Weights of a small transformer language model: 4.34M parameters, rotary positions.
Each number is 200 + 30 x the weight over the matrix's rms, rounded and kept within 0 to 999. Layers, rows and columns count from 0.

# down: layer 5 MLP down (transposed), 768x192, rms 0.0636, rows 278-330, columns 64-127
# up: layer 5 MLP up, 768x192, rms 0.0721, rows 279-330, columns 64-127
down278,209,225,186,200,187,222,200,257,189,160,225,154,191,211,204,184,167,175,192,173,187,213,227,183,185,223,210,200,199,226,210,181,225,240,211,211,209,226,190,193,202,174,203,178,207,211,144,178,207,195,188,145,207,191,172,213,246,202,256,193,228,197,188,210
up279,249,243,206,206,241,208,196,263,201,199,187,181,235,253,179,165,224,185,139,160,206,205,220,226,264,146,182,157,217,226,183,189,220,211,255,200,205,205,165,202,198,181,189,263,165,227,187,159,204,184,163,215,185,179,195,199,143,224,206,175,197,201,188,258
down279,210,213,220,222,213,192,177,174,177,141,217,178,185,192,170,180,115,203,285,191,190,203,216,199,196,226,197,235,177,218,180,227,241,219,229,218,198,242,182,248,156,260,186,145,271,232,177,179,169,178,217,194,206,243,242,204,256,208,250,258,196,224,211,209
up280,179,209,229,199,202,206,202,202,215,189,197,165,220,143,189,279,171,255,191,256,157,209,206,195,182,184,199,190,154,201,140,219,262,199,195,174,241,201,273,154,185,279,172,195,221,214,197,264,191,219,261,203,210,189,154,215,217,176,206,190,181,229,223,168
down280,182,206,185,232,174,191,162,206,215,201,193,266,165,182,235,234,201,165,196,179,183,186,238,222,201,225,204,218,164,196,242,207,176,238,204,145,245,213,182,154,195,201,218,226,218,222,136,216,170,190,165,208,192,244,175,133,214,194,205,182,221,180,279,189
up281,239,190,197,224,207,209,237,213,220,229,217,204,187,211,256,219,235,203,177,211,204,220,152,199,223,219,179,238,190,241,214,231,232,201,251,201,225,224,178,173,163,150,201,189,190,226,248,193,228,208,219,201,171,202,214,226,222,255,203,149,190,215,170,170
down281,222,170,178,202,228,218,185,191,150,165,239,138,185,231,165,234,227,165,211,166,180,166,191,161,146,197,250,161,238,175,227,168,236,220,222,247,192,138,168,271,217,219,182,253,202,201,229,220,161,226,163,220,228,170,194,171,210,214,174,181,189,205,180,199
up282,150,140,193,191,188,222,189,168,167,188,187,164,234,190,229,197,198,162,196,209,161,238,195,208,216,216,164,278,156,176,202,157,194,128,210,180,191,225,161,145,151,156,214,187,175,207,264,241,203,209,246,170,214,224,174,145,176,246,198,194,258,175,206,222
down282,155,204,151,159,231,173,234,192,214,207,158,184,153,193,235,246,267,146,190,182,212,164,152,160,224,194,148,171,218,213,171,177,194,201,199,223,235,157,193,191,224,197,182,247,170,186,212,177,225,208,159,222,223,194,177,263,218,158,195,194,203,215,236,164
up283,183,250,234,220,209,211,226,154,191,204,183,155,186,194,231,200,159,177,213,192,167,213,210,184,189,121,166,211,185,167,219,245,253,218,200,212,183,276,198,217,208,204,174,184,223,179,187,235,219,201,216,193,207,174,228,149,186,207,179,183,261,194,171,239
down283,229,195,190,191,176,187,209,231,226,176,222,232,201,170,185,168,196,147,197,199,194,182,241,205,180,233,231,200,177,168,160,183,154,244,214,190,278,142,169,248,149,208,241,178,183,187,216,219,190,207,198,178,182,209,200,221,235,180,247,187,187,195,192,175
up284,245,204,210,176,180,198,211,234,196,241,177,226,208,261,236,196,242,227,154,211,216,188,273,183,203,198,218,176,176,180,197,251,203,186,214,208,199,233,189,231,182,191,226,201,229,220,185,202,166,196,255,166,174,142,181,184,189,233,204,132,228,232,162,198
down284,193,182,225,203,201,192,216,215,161,200,183,143,237,239,208,173,154,193,194,166,203,226,225,226,163,175,203,183,195,209,200,176,179,223,182,196,136,211,165,211,202,204,159,180,195,193,223,195,237,218,156,217,231,194,198,210,217,219,147,193,203,249,206,218
up285,210,206,210,174,209,206,208,211,182,200,182,176,175,207,212,188,171,182,237,235,182,189,239,183,178,184,260,217,186,202,209,175,232,190,163,201,228,216,208,199,129,183,202,197,198,184,194,227,195,266,235,234,170,200,180,161,150,245,241,167,284,228,165,233
down285,226,197,192,200,232,210,171,201,205,232,202,202,190,235,168,224,194,176,183,199,181,265,201,223,192,279,213,188,199,168,204,205,170,152,215,229,196,201,177,237,205,266,193,191,205,259,235,212,229,218,212,198,187,247,211,203,175,157,224,185,177,160,205,176
up286,203,224,171,211,185,199,186,183,200,172,206,180,230,203,170,218,197,156,221,182,190,223,196,236,225,190,155,194,188,218,142,255,188,252,208,159,218,244,192,180,192,187,226,165,202,165,201,227,189,166,233,195,187,182,195,201,223,239,213,227,167,192,236,230
down286,178,208,215,196,221,199,242,230,182,191,179,339,195,202,199,209,153,203,188,210,244,216,192,194,203,210,222,210,186,197,232,191,158,156,197,212,175,207,199,153,263,204,272,223,230,228,199,189,180,211,161,255,187,219,178,196,172,220,201,176,198,225,188,198
up287,215,216,155,207,254,203,204,197,183,225,166,195,181,228,210,205,236,191,217,202,236,200,220,230,157,202,225,172,202,240,219,233,189,222,191,205,219,195,241,182,238,195,150,188,219,210,198,185,186,221,242,190,169,252,238,249,171,183,253,171,195,194,171,204
down287,175,219,195,177,164,204,169,195,173,197,193,249,195,183,204,186,116,196,147,185,190,182,252,167,231,174,214,223,199,184,214,166,201,211,177,150,211,159,181,198,257,218,234,182,196,209,188,196,166,233,212,204,228,140,202,178,168,208,177,201,190,210,214,199
up288,162,179,251,215,232,209,217,118,140,199,194,213,206,211,189,172,175,202,197,233,163,195,199,160,158,218,194,205,154,177,239,196,213,175,141,209,229,243,190,137,189,243,188,167,184,238,174,239,178,185,207,211,176,272,234,181,158,201,182,235,206,171,255,204
down288,212,188,151,156,210,199,245,226,223,182,155,185,172,150,208,186,266,187,207,161,219,226,223,191,193,177,233,240,185,189,161,187,141,253,206,196,175,201,173,211,215,157,174,200,190,185,214,181,184,203,206,213,206,203,146,244,276,252,205,168,185,185,203,173
up289,183,183,179,233,235,169,163,171,245,232,163,190,198,214,231,189,192,198,207,183,204,197,202,219,224,192,204,248,162,162,177,199,233,220,143,164,200,185,269,214,196,153,204,147,230,164,245,209,187,153,262,158,205,196,208,223,172,190,210,205,256,190,162,215
down289,214,179,232,191,159,225,194,226,208,237,194,214,199,155,184,212,194,202,189,161,142,198,182,172,186,217,206,207,192,203,206,124,195,234,198,184,200,194,179,224,159,238,164,187,226,159,174,156,248,171,160,202,165,197,232,179,216,173,205,244,153,216,224,188
up290,213,219,217,184,184,208,252,213,198,231,149,190,166,259,228,259,178,148,71,152,192,254,199,197,209,209,200,192,171,179,186,256,154,235,224,144,254,209,217,165,198,100,183,237,169,167,154,188,219,203,207,231,200,191,164,226,215,222,194,162,232,242,163,214
down290,209,175,176,92,220,185,219,208,213,222,174,204,191,197,192,149,157,243,244,219,113,212,232,232,237,190,182,165,245,202,236,177,191,236,170,208,125,248,237,190,205,270,231,219,156,184,220,151,137,211,233,217,222,268,197,181,185,214,201,175,181,173,213,150
up291,195,203,197,194,188,195,207,204,159,186,169,186,161,177,228,197,211,245,193,144,232,232,195,194,227,210,164,249,217,185,177,215,199,180,189,190,205,157,190,203,211,223,164,214,141,211,205,194,143,199,207,224,229,176,221,184,156,187,210,225,228,252,245,152
down291,252,175,229,144,218,195,179,248,179,234,190,202,206,178,216,207,175,175,193,239,183,193,175,218,183,201,209,209,160,208,228,212,144,178,181,210,173,200,194,212,201,153,205,170,202,169,281,164,202,221,155,214,116,264,221,191,202,176,207,174,215,226,186,229
up292,227,181,202,211,161,157,135,239,227,213,193,201,183,205,241,187,206,213,200,194,191,159,237,186,205,178,249,203,188,235,252,174,221,204,221,244,186,224,214,201,208,185,213,199,210,202,174,243,244,241,222,217,179,179,207,166,186,216,238,188,211,217,187,186
down292,178,200,190,155,222,213,202,179,142,227,223,166,158,210,207,157,203,201,227,199,179,230,142,224,147,223,168,192,227,147,170,212,171,203,213,184,240,175,170,161,233,206,199,213,227,191,248,208,166,180,161,166,201,199,189,174,253,193,215,210,190,204,216,225
up293,196,164,235,198,155,172,195,159,258,194,155,178,195,158,205,184,255,250,165,210,130,233,158,153,255,215,187,214,197,271,169,175,180,172,152,205,266,163,140,146,181,244,185,164,165,201,200,175,172,166,205,178,131,175,124,213,156,229,247,224,208,261,175,195
down293,162,262,194,249,244,225,151,156,252,207,193,298,207,204,224,221,190,249,177,243,190,172,145,237,193,217,166,155,169,207,170,192,148,184,201,238,180,237,223,169,203,166,215,198,242,229,152,161,142,169,196,159,165,232,200,244,211,204,226,185,216,197,229,205
up294,253,158,200,205,134,210,198,219,210,159,164,178,197,238,204,199,223,188,203,204,165,244,213,232,210,122,235,225,180,201,203,197,179,212,188,163,175,211,172,262,202,199,172,119,165,220,198,175,195,229,174,188,169,152,157,262,229,171,197,211,200,244,204,216
down294,197,154,182,235,209,173,266,203,164,184,274,155,183,168,172,225,257,275,153,249,181,150,200,187,202,220,214,172,217,202,176,230,232,199,201,156,177,219,205,241,174,168,189,162,155,177,172,187,206,214,201,216,250,210,173,234,176,161,198,209,178,200,234,180
up295,224,230,186,232,147,160,180,212,226,213,189,200,196,205,175,205,185,237,205,209,190,200,209,225,207,165,178,227,210,194,171,177,197,209,231,235,221,173,169,186,154,199,216,227,163,194,191,209,207,228,170,174,198,209,160,181,219,245,237,169,240,199,227,172
down295,196,174,192,188,246,203,193,184,170,175,209,202,192,187,216,145,198,162,250,173,175,232,176,215,126,200,242,200,179,204,214,214,195,189,166,246,235,211,190,227,203,204,213,148,232,186,187,238,207,174,201,252,181,272,231,165,173,135,212,176,165,217,159,232
up296,222,232,209,240,194,235,232,193,220,171,186,193,189,154,200,186,200,196,238,173,211,177,194,235,202,177,182,194,207,231,184,194,202,200,217,230,220,210,233,192,204,217,205,165,217,190,234,189,182,203,199,229,149,188,197,223,154,268,185,225,197,173,213,193
down296,184,160,190,166,215,204,180,199,196,164,220,187,166,183,221,182,276,194,203,241,184,213,192,206,198,207,193,277,214,137,222,210,174,192,221,162,196,136,182,233,221,194,175,238,187,202,182,245,225,225,192,203,238,193,209,166,205,155,208,197,154,184,197,216
up297,229,212,237,207,179,230,188,247,216,194,230,203,204,192,250,170,188,192,210,219,177,201,261,212,146,213,224,254,175,192,224,199,171,227,162,180,182,234,244,196,199,176,170,202,148,229,193,218,157,220,226,169,213,173,242,214,252,188,260,190,269,266,211,209
down297,186,235,182,223,205,168,223,172,208,185,236,138,188,259,211,139,207,218,197,183,245,216,177,231,215,176,212,193,228,180,217,159,162,234,222,149,215,229,234,139,177,223,212,255,220,177,199,194,263,143,155,189,167,209,196,212,241,179,196,190,161,190,211,211
up298,216,201,158,205,185,165,168,197,210,164,238,176,185,171,205,194,208,208,177,225,206,165,210,205,157,209,218,189,193,177,233,234,238,177,158,211,183,212,191,148,178,176,153,252,169,233,240,158,197,217,174,180,168,180,223,262,241,167,207,207,172,263,220,194
down298,228,192,227,131,190,252,208,206,199,216,180,243,200,215,206,170,281,178,176,144,214,193,211,222,207,252,221,212,185,150,245,149,241,210,181,162,231,155,172,209,248,208,199,196,185,208,160,235,253,167,200,204,220,199,251,151,191,191,235,135,269,178,157,249
up299,185,238,191,180,184,231,225,227,273,215,184,191,245,191,238,199,176,186,252,247,189,199,180,236,200,204,182,252,189,236,216,144,194,158,160,219,200,178,179,216,185,177,197,154,211,225,221,251,168,199,175,164,200,161,185,229,178,188,174,170,202,259,185,236
down299,218,154,274,190,189,187,222,208,130,184,198,143,206,173,196,218,184,171,236,174,177,191,180,214,185,201,256,149,179,206,155,194,211,147,189,195,178,190,197,189,183,206,187,241,225,225,196,166,207,169,252,203,224,153,219,197,189,218,218,229,198,172,186,226
up300,208,215,198,138,188,207,213,212,206,191,192,185,202,197,192,256,165,197,207,226,158,169,176,220,229,165,171,237,232,221,180,162,226,234,191,175,214,195,195,192,164,201,200,150,229,219,268,177,212,167,226,114,184,208,168,215,212,228,250,118,226,232,198,219
down300,191,196,210,199,229,206,160,205,192,161,186,215,213,207,159,214,183,214,200,188,232,177,186,207,157,185,167,198,188,196,239,216,231,228,182,217,166,199,163,205,164,187,161,201,206,176,249,207,207,238,175,264,237,213,238,161,182,223,208,213,220,262,179,232
up301,168,230,190,204,173,178,210,208,196,202,193,187,178,180,221,207,248,205,162,170,162,221,226,205,204,135,243,179,181,197,237,194,234,255,199,179,199,186,230,194,197,233,217,200,194,231,180,167,210,224,254,171,155,200,219,181,199,182,210,157,178,158,177,199
down301,185,200,187,190,205,201,221,189,203,197,181,278,164,217,214,240,194,149,170,239,231,221,195,225,180,189,213,253,193,209,195,262,229,142,218,178,203,144,138,175,200,174,195,186,225,213,241,268,227,202,190,225,243,186,189,177,186,234,217,181,201,195,183,203
up302,205,193,228,225,199,230,170,283,201,203,196,168,176,208,221,301,201,185,178,228,189,204,211,205,221,191,198,183,190,213,218,203,227,160,229,216,236,214,182,187,145,261,208,210,207,188,176,171,218,175,154,246,171,177,222,144,183,236,174,172,195,223,186,202
down302,233,185,253,193,206,204,223,174,179,266,237,262,214,169,205,240,236,209,204,190,193,224,200,137,209,167,215,199,181,177,199,133,200,222,210,140,186,198,187,140,197,176,229,163,185,177,192,206,245,176,173,192,159,249,227,193,189,183,246,184,221,167,222,199
up303,263,188,196,193,197,165,159,218,191,197,212,158,232,212,204,152,232,126,273,161,188,179,177,202,210,214,256,172,194,229,214,216,239,164,232,191,205,223,173,180,167,188,177,212,218,208,227,214,206,217,246,198,189,206,178,215,193,198,235,172,192,232,232,205
down303,190,189,189,217,196,216,238,191,192,231,165,327,159,175,153,234,151,236,191,205,220,194,200,201,194,226,135,215,141,147,236,202,185,219,190,270,186,194,195,232,271,203,200,230,165,214,209,206,186,154,143,205,230,199,203,157,217,191,190,204,217,210,203,214
up304,198,209,166,202,200,197,164,168,176,205,212,196,207,213,228,199,179,208,185,180,212,175,182,240,208,185,134,211,210,127,198,200,175,229,204,257,203,218,180,203,207,152,180,189,171,210,195,199,160,194,246,210,222,155,235,196,195,214,179,178,196,193,187,190
down304,220,189,247,193,217,205,182,162,237,179,221,146,154,176,187,208,219,170,215,214,147,191,208,128,188,178,282,227,151,258,170,221,167,153,178,153,173,225,238,219,182,267,162,166,198,185,220,179,219,191,184,184,199,185,193,180,195,194,182,175,224,212,220,221
up305,210,200,178,206,215,194,190,169,188,174,181,195,240,212,195,210,238,204,171,204,205,185,245,162,224,197,181,207,250,161,158,253,213,222,215,175,232,179,209,187,181,196,204,224,155,189,181,147,203,218,269,202,178,179,221,222,182,251,204,159,174,154,178,205
down305,180,171,252,194,194,216,209,182,187,171,195,173,185,221,216,150,139,191,154,179,143,200,178,251,178,164,233,182,221,161,183,196,206,160,235,211,213,226,166,191,147,264,227,245,228,185,212,194,227,167,239,205,233,212,204,151,182,128,240,219,190,207,158,175
up306,180,204,232,193,174,146,164,222,238,238,215,188,215,202,199,158,188,234,157,177,167,177,239,188,160,193,207,240,156,175,154,169,222,245,215,227,153,205,234,163,178,218,162,181,172,197,186,200,194,179,176,144,201,183,188,148,186,157,217,186,234,204,220,229
down306,222,202,210,193,173,246,230,200,165,199,241,178,161,178,238,236,198,162,209,226,208,225,177,195,215,222,188,144,205,133,152,236,205,195,208,178,271,226,160,219,219,162,208,240,213,195,230,141,180,186,212,206,199,207,199,218,189,201,190,227,153,183,208,206
up307,179,216,223,223,171,209,242,230,234,241,195,199,190,243,169,176,188,231,183,194,184,205,247,232,241,147,193,180,213,239,164,226,183,208,175,204,191,193,223,234,194,175,199,254,211,222,161,253,201,209,188,201,197,211,218,203,217,246,228,192,177,231,189,241
down307,201,171,169,181,163,201,197,156,244,182,203,194,225,178,162,211,188,199,171,146,192,208,231,240,208,251,181,217,183,135,245,162,147,219,244,258,207,201,222,178,163,179,180,175,214,220,199,231,188,205,190,241,254,203,190,171,263,223,186,184,174,214,247,168
up308,234,186,222,237,176,210,190,200,196,211,214,196,253,147,222,199,221,229,126,208,157,224,173,229,179,188,156,219,200,193,232,168,142,190,214,162,167,194,196,228,154,206,168,228,120,240,176,163,189,166,220,144,187,143,187,196,196,189,215,229,200,202,223,182
down308,172,189,190,179,162,215,248,181,123,180,175,200,193,235,197,199,144,193,245,251,186,205,189,176,193,182,254,160,183,239,176,234,213,206,214,189,223,212,243,168,203,226,214,202,197,216,219,193,215,178,141,233,178,223,200,170,165,235,205,235,225,191,168,222
up309,248,260,222,245,209,223,183,202,225,271,157,188,210,248,224,185,160,224,212,189,150,227,141,198,219,227,195,206,151,194,208,174,158,200,204,201,183,193,217,246,176,236,220,192,235,206,167,165,174,152,172,229,173,187,238,202,190,242,179,212,276,201,260,242
down309,252,229,247,201,212,201,258,208,205,184,212,248,175,217,189,141,134,234,221,221,190,230,217,182,204,182,177,198,222,182,230,169,198,243,140,225,148,170,164,166,250,210,226,204,150,173,200,234,151,138,147,217,220,198,226,157,206,201,194,252,229,203,223,256
up310,154,159,200,217,194,220,184,205,249,266,186,186,216,160,218,217,179,179,189,226,192,188,176,217,174,180,238,189,172,222,227,219,193,270,150,150,205,224,182,144,213,234,208,226,237,207,235,216,116,203,237,219,171,163,211,177,248,202,193,252,206,215,198,241
down310,147,230,175,211,167,157,189,178,184,171,194,181,184,214,175,202,183,183,210,182,242,235,182,262,248,224,172,238,199,138,176,223,194,228,214,213,200,209,206,192,209,188,224,242,187,211,169,234,267,188,224,238,245,245,237,215,160,217,202,192,160,172,195,179
up311,231,234,274,196,141,239,178,169,164,210,169,183,207,182,207,196,235,174,171,161,145,220,218,267,195,222,176,177,131,211,189,263,214,183,195,213,231,208,167,170,100,192,194,170,163,205,255,198,217,176,217,189,214,213,231,186,181,187,188,248,201,204,255,271
down311,247,200,199,179,222,249,220,178,187,182,190,164,171,232,193,208,205,211,164,151,136,173,160,199,234,209,174,202,200,182,224,219,168,196,215,217,181,189,242,178,216,231,178,229,179,221,227,174,196,155,217,213,211,198,189,198,218,207,228,189,223,194,212,207
up312,165,203,246,186,238,174,220,178,258,246,159,178,194,256,166,258,185,141,194,188,162,171,229,224,153,145,269,198,196,157,164,183,207,172,274,232,197,207,238,212,219,186,165,239,155,269,201,244,151,212,204,208,185,191,201,203,220,205,210,149,179,176,149,233
down312,235,150,194,175,225,271,191,284,184,234,245,201,216,239,200,174,144,246,148,266,222,212,175,198,236,233,248,186,209,193,172,219,186,147,169,230,237,160,208,190,181,243,204,113,221,224,193,173,201,165,185,218,238,219,212,260,178,210,157,131,174,227,170,170
up313,221,220,199,207,194,181,200,195,232,187,199,169,159,182,239,251,197,216,197,178,215,188,170,212,229,164,188,197,153,160,175,227,186,187,257,218,238,266,228,182,211,208,201,273,170,162,174,226,211,216,195,254,164,234,241,169,175,299,227,227,166,176,217,159
down313,149,140,232,199,215,228,166,213,158,226,200,181,158,227,209,164,217,176,194,208,190,186,255,184,217,171,200,249,271,207,267,163,181,208,213,209,195,168,150,244,178,183,255,239,272,162,212,242,236,187,176,255,132,202,217,230,203,214,175,185,196,194,167,193
up314,130,160,178,166,221,224,196,179,239,151,182,190,183,237,176,206,206,194,164,189,138,198,325,189,165,257,215,214,110,201,211,238,263,255,150,244,223,190,220,169,186,195,170,188,202,224,240,253,163,215,215,155,185,234,214,163,248,237,188,194,272,246,216,239
down314,181,214,171,231,194,223,140,176,212,169,264,284,202,163,196,174,200,295,222,257,210,183,206,231,212,197,238,228,143,203,171,228,176,172,267,219,165,164,231,164,220,225,192,267,217,215,241,209,139,201,197,219,170,236,153,232,148,223,208,189,173,176,230,183
up315,169,192,205,239,196,163,169,174,214,173,188,187,160,271,164,209,182,217,228,170,193,218,179,225,215,161,232,166,183,196,239,150,185,183,234,171,231,219,137,213,202,158,199,186,213,154,223,214,176,226,267,211,176,213,187,158,187,251,238,180,234,214,199,239
down315,186,240,142,172,234,211,153,150,190,239,162,177,142,182,183,162,201,217,225,215,241,196,215,193,185,229,218,186,175,222,220,247,136,208,218,168,207,133,231,181,230,199,228,250,155,209,207,223,218,186,203,146,177,160,171,254,200,227,202,196,225,229,202,180
up316,229,201,204,193,229,136,186,209,212,209,167,197,227,225,183,254,205,205,185,190,184,225,219,209,202,207,194,184,118,156,145,217,202,180,230,167,196,235,212,190,183,163,152,200,205,212,269,170,165,207,210,210,167,194,169,234,223,212,243,187,292,182,242,169
down316,203,176,191,225,177,226,221,207,176,265,190,169,176,188,252,156,213,155,231,191,162,180,194,235,232,210,184,177,266,223,246,253,208,215,170,241,206,176,185,219,222,187,187,178,217,226,178,213,230,156,219,230,266,153,204,165,199,218,155,218,166,220,183,159
up317,192,242,238,221,209,220,193,206,246,188,202,174,226,222,231,242,173,202,167,209,138,203,219,207,180,197,195,202,252,220,183,245,211,128,197,179,220,181,261,206,163,223,176,215,177,191,241,215,161,281,199,176,207,147,188,161,225,240,279,221,200,236,163,211
down317,204,208,182,150,200,201,172,160,171,220,209,300,203,177,176,214,202,215,228,199,168,228,175,191,237,221,204,176,211,132,151,164,194,199,241,200,177,217,225,151,187,208,279,229,213,151,168,189,203,229,192,200,202,228,194,188,187,207,199,198,185,224,201,168
up318,173,214,245,125,205,177,168,200,160,163,200,173,197,177,134,219,249,175,212,206,172,194,200,216,213,213,229,187,229,258,194,244,218,196,202,215,145,254,204,247,217,227,161,231,167,170,197,214,191,278,237,162,159,240,196,151,189,226,229,204,201,246,164,246
down318,208,203,205,195,181,235,249,211,192,241,243,215,208,242,179,242,169,235,152,234,231,194,158,211,172,231,206,222,214,189,230,166,183,224,164,178,206,163,208,204,146,214,167,219,144,187,196,192,225,238,238,138,229,176,211,206,172,171,238,188,220,223,199,215
up319,184,166,190,222,175,192,205,237,190,262,211,175,227,219,212,198,206,181,257,219,191,193,169,208,178,122,207,191,163,182,219,197,172,147,207,192,182,261,177,160,205,247,184,212,180,176,183,201,182,151,212,181,196,148,236,271,238,203,236,157,183,215,204,269
down319,176,188,197,188,278,202,181,149,201,137,227,220,188,206,142,283,157,232,184,186,225,164,265,227,222,215,222,189,180,183,195,205,205,249,245,175,213,213,176,215,227,197,238,188,230,230,218,184,198,254,197,167,232,201,179,231,198,172,203,253,207,218,192,173
up320,213,250,207,188,200,190,179,196,186,227,242,197,274,218,221,189,167,171,196,150,207,216,250,194,217,149,169,236,145,240,218,226,197,207,209,183,165,196,106,129,148,183,201,206,213,173,204,130,213,194,216,152,204,165,196,210,207,219,196,188,199,189,188,215
down320,199,217,191,167,161,204,254,255,228,212,235,222,200,189,178,186,168,236,193,154,170,201,222,225,189,186,201,193,189,214,228,151,143,218,157,275,158,217,264,222,180,182,207,221,181,196,166,220,210,223,171,172,193,177,169,228,172,136,192,197,247,182,206,179
up321,198,208,185,133,201,182,187,225,208,204,225,195,217,245,158,221,174,137,164,222,209,229,195,215,204,178,184,212,175,190,200,194,243,182,150,195,218,217,187,206,201,208,206,167,190,240,148,215,191,170,201,196,202,209,221,184,146,262,222,211,224,214,205,244
down321,215,196,214,205,180,163,220,192,211,233,160,195,181,137,209,194,182,232,214,199,158,161,190,170,201,252,232,185,224,207,206,192,148,201,210,207,195,203,242,241,226,272,221,214,222,229,192,196,219,231,149,153,188,216,200,205,223,158,140,181,160,156,222,179
up322,200,191,219,172,193,169,222,190,203,164,187,120,197,191,230,231,226,177,259,159,175,245,252,165,154,141,221,182,218,183,252,153,189,183,177,181,198,205,221,179,104,168,164,203,239,217,135,257,191,159,226,182,191,186,212,220,204,189,250,184,169,202,147,183
down322,193,215,247,242,183,178,150,190,128,222,192,194,200,174,180,200,160,198,179,268,192,142,245,176,214,179,171,210,176,178,140,162,207,139,212,188,224,211,245,222,281,248,255,125,225,234,229,187,180,267,207,202,160,172,182,221,299,212,171,156,190,153,219,235
up323,213,179,245,212,195,162,204,214,226,227,218,194,195,216,195,222,185,190,166,142,223,260,237,252,187,127,241,212,232,204,145,240,238,172,233,229,199,241,228,173,198,191,205,220,193,206,228,167,172,185,190,201,148,153,184,209,234,211,234,229,175,205,198,241
down323,202,207,163,217,168,207,279,193,175,203,175,209,250,230,216,157,215,209,203,269,187,164,150,238,199,178,221,172,201,231,244,219,196,208,191,238,205,190,183,232,168,232,213,152,205,167,179,238,219,186,218,209,244,213,171,217,196,195,123,262,236,210,228,206
up324,282,211,187,221,163,191,151,257,261,205,164,182,187,203,177,211,176,215,135,241,210,164,181,278,209,196,186,207,213,213,161,204,244,167,182,254,191,185,180,189,202,180,159,195,200,246,242,194,152,185,182,238,178,156,179,251,255,196,282,213,152,208,198,212
down324,131,159,218,241,245,209,218,146,159,178,217,189,265,214,198,208,221,156,163,131,102,245,199,131,230,233,214,234,182,217,232,196,200,188,209,145,160,195,211,218,146,157,187,225,192,203,195,203,203,194,229,157,255,265,211,163,202,200,129,217,237,175,182,169
up325,215,212,193,197,205,210,218,202,169,164,232,212,202,213,182,195,177,141,161,202,169,197,193,200,166,253,200,223,228,201,225,229,208,200,200,208,204,251,202,109,164,174,179,250,169,172,190,206,198,217,207,193,194,236,208,211,210,253,169,240,240,190,189,181
down325,188,193,224,232,222,159,175,151,234,295,274,162,188,204,169,246,222,214,197,176,204,179,136,206,153,201,228,201,143,181,171,224,205,188,243,246,189,165,154,197,205,184,222,207,186,220,212,217,171,222,232,148,245,153,197,199,214,177,175,227,199,160,197,196
up326,210,216,202,199,158,186,177,187,172,234,231,216,158,191,243,211,193,223,165,209,214,194,197,216,165,208,241,192,216,199,216,173,200,180,154,200,199,237,238,177,190,254,229,214,171,227,211,192,235,144,250,142,175,173,178,236,226,239,210,213,171,170,222,160
down326,233,196,184,271,172,233,245,194,215,242,235,181,223,191,245,133,208,220,223,271,211,227,207,204,197,233,211,163,169,222,186,245,225,214,195,227,165,189,201,206,185,177,196,230,200,158,194,195,232,182,161,214,220,216,179,223,159,203,196,203,261,197,228,214
up327,175,255,208,251,182,162,222,249,218,204,161,190,199,202,231,261,199,169,227,199,186,184,240,212,205,217,186,205,210,163,224,257,161,202,208,163,234,207,238,192,189,170,171,266,192,167,198,246,208,208,220,194,189,193,279,193,182,181,225,182,209,186,204,174
down327,205,174,217,261,246,217,204,214,161,133,154,217,233,195,177,263,228,238,197,225,257,181,210,256,174,195,160,205,244,229,246,172,158,200,179,185,163,202,220,232,227,197,106,225,201,170,211,224,223,236,190,209,200,188,203,244,205,142,242,160,190,187,167,164
up328,166,228,213,198,196,227,225,132,238,237,186,191,246,218,205,191,214,214,201,205,155,199,221,192,190,144,213,235,226,222,186,230,201,196,194,217,154,250,173,209,204,191,168,127,176,193,201,208,256,246,182,199,183,207,234,207,178,192,220,168,212,223,225,247
down328,225,220,240,245,244,165,246,207,182,164,202,194,197,204,233,209,190,210,210,247,195,190,142,269,218,247,156,240,254,199,196,207,227,225,179,181,180,172,193,195,247,180,206,212,233,240,192,188,173,186,191,189,223,206,177,253,189,213,195,241,208,172,223,156
up329,214,131,219,154,187,239,155,160,234,237,191,171,144,175,197,237,201,183,210,246,203,205,151,169,188,169,180,228,236,191,161,186,257,178,148,157,187,222,188,173,168,242,151,168,146,212,213,154,210,176,181,193,229,209,177,238,146,157,202,187,206,192,235,219
down329,214,190,202,280,182,171,277,215,207,157,236,172,241,247,218,199,210,200,147,176,194,123,225,163,247,243,127,217,155,220,210,221,164,172,141,224,249,193,191,190,287,143,288,179,214,230,205,252,173,201,154,229,175,206,192,203,220,218,195,218,174,186,212,170
up330,217,158,161,215,183,204,189,219,179,239,184,194,198,254,236,216,221,155,223,236,185,232,201,135,227,144,218,208,152,183,214,150,195,179,175,112,205,197,223,166,180,202,226,159,231,200,207,197,153,212,218,226,168,162,237,213,239,247,187,149,218,225,219,216
down330,209,219,223,200,243,201,193,263,168,193,208,243,219,159,150,167,197,240,191,192,204,243,197,197,235,239,193,249,203,198,207,247,196,212,215,193,212,202,208,194,245,242,207,224,201,156,161,203,221,194,149,168,208,254,156,155,180,201,193,227,128,233,150,130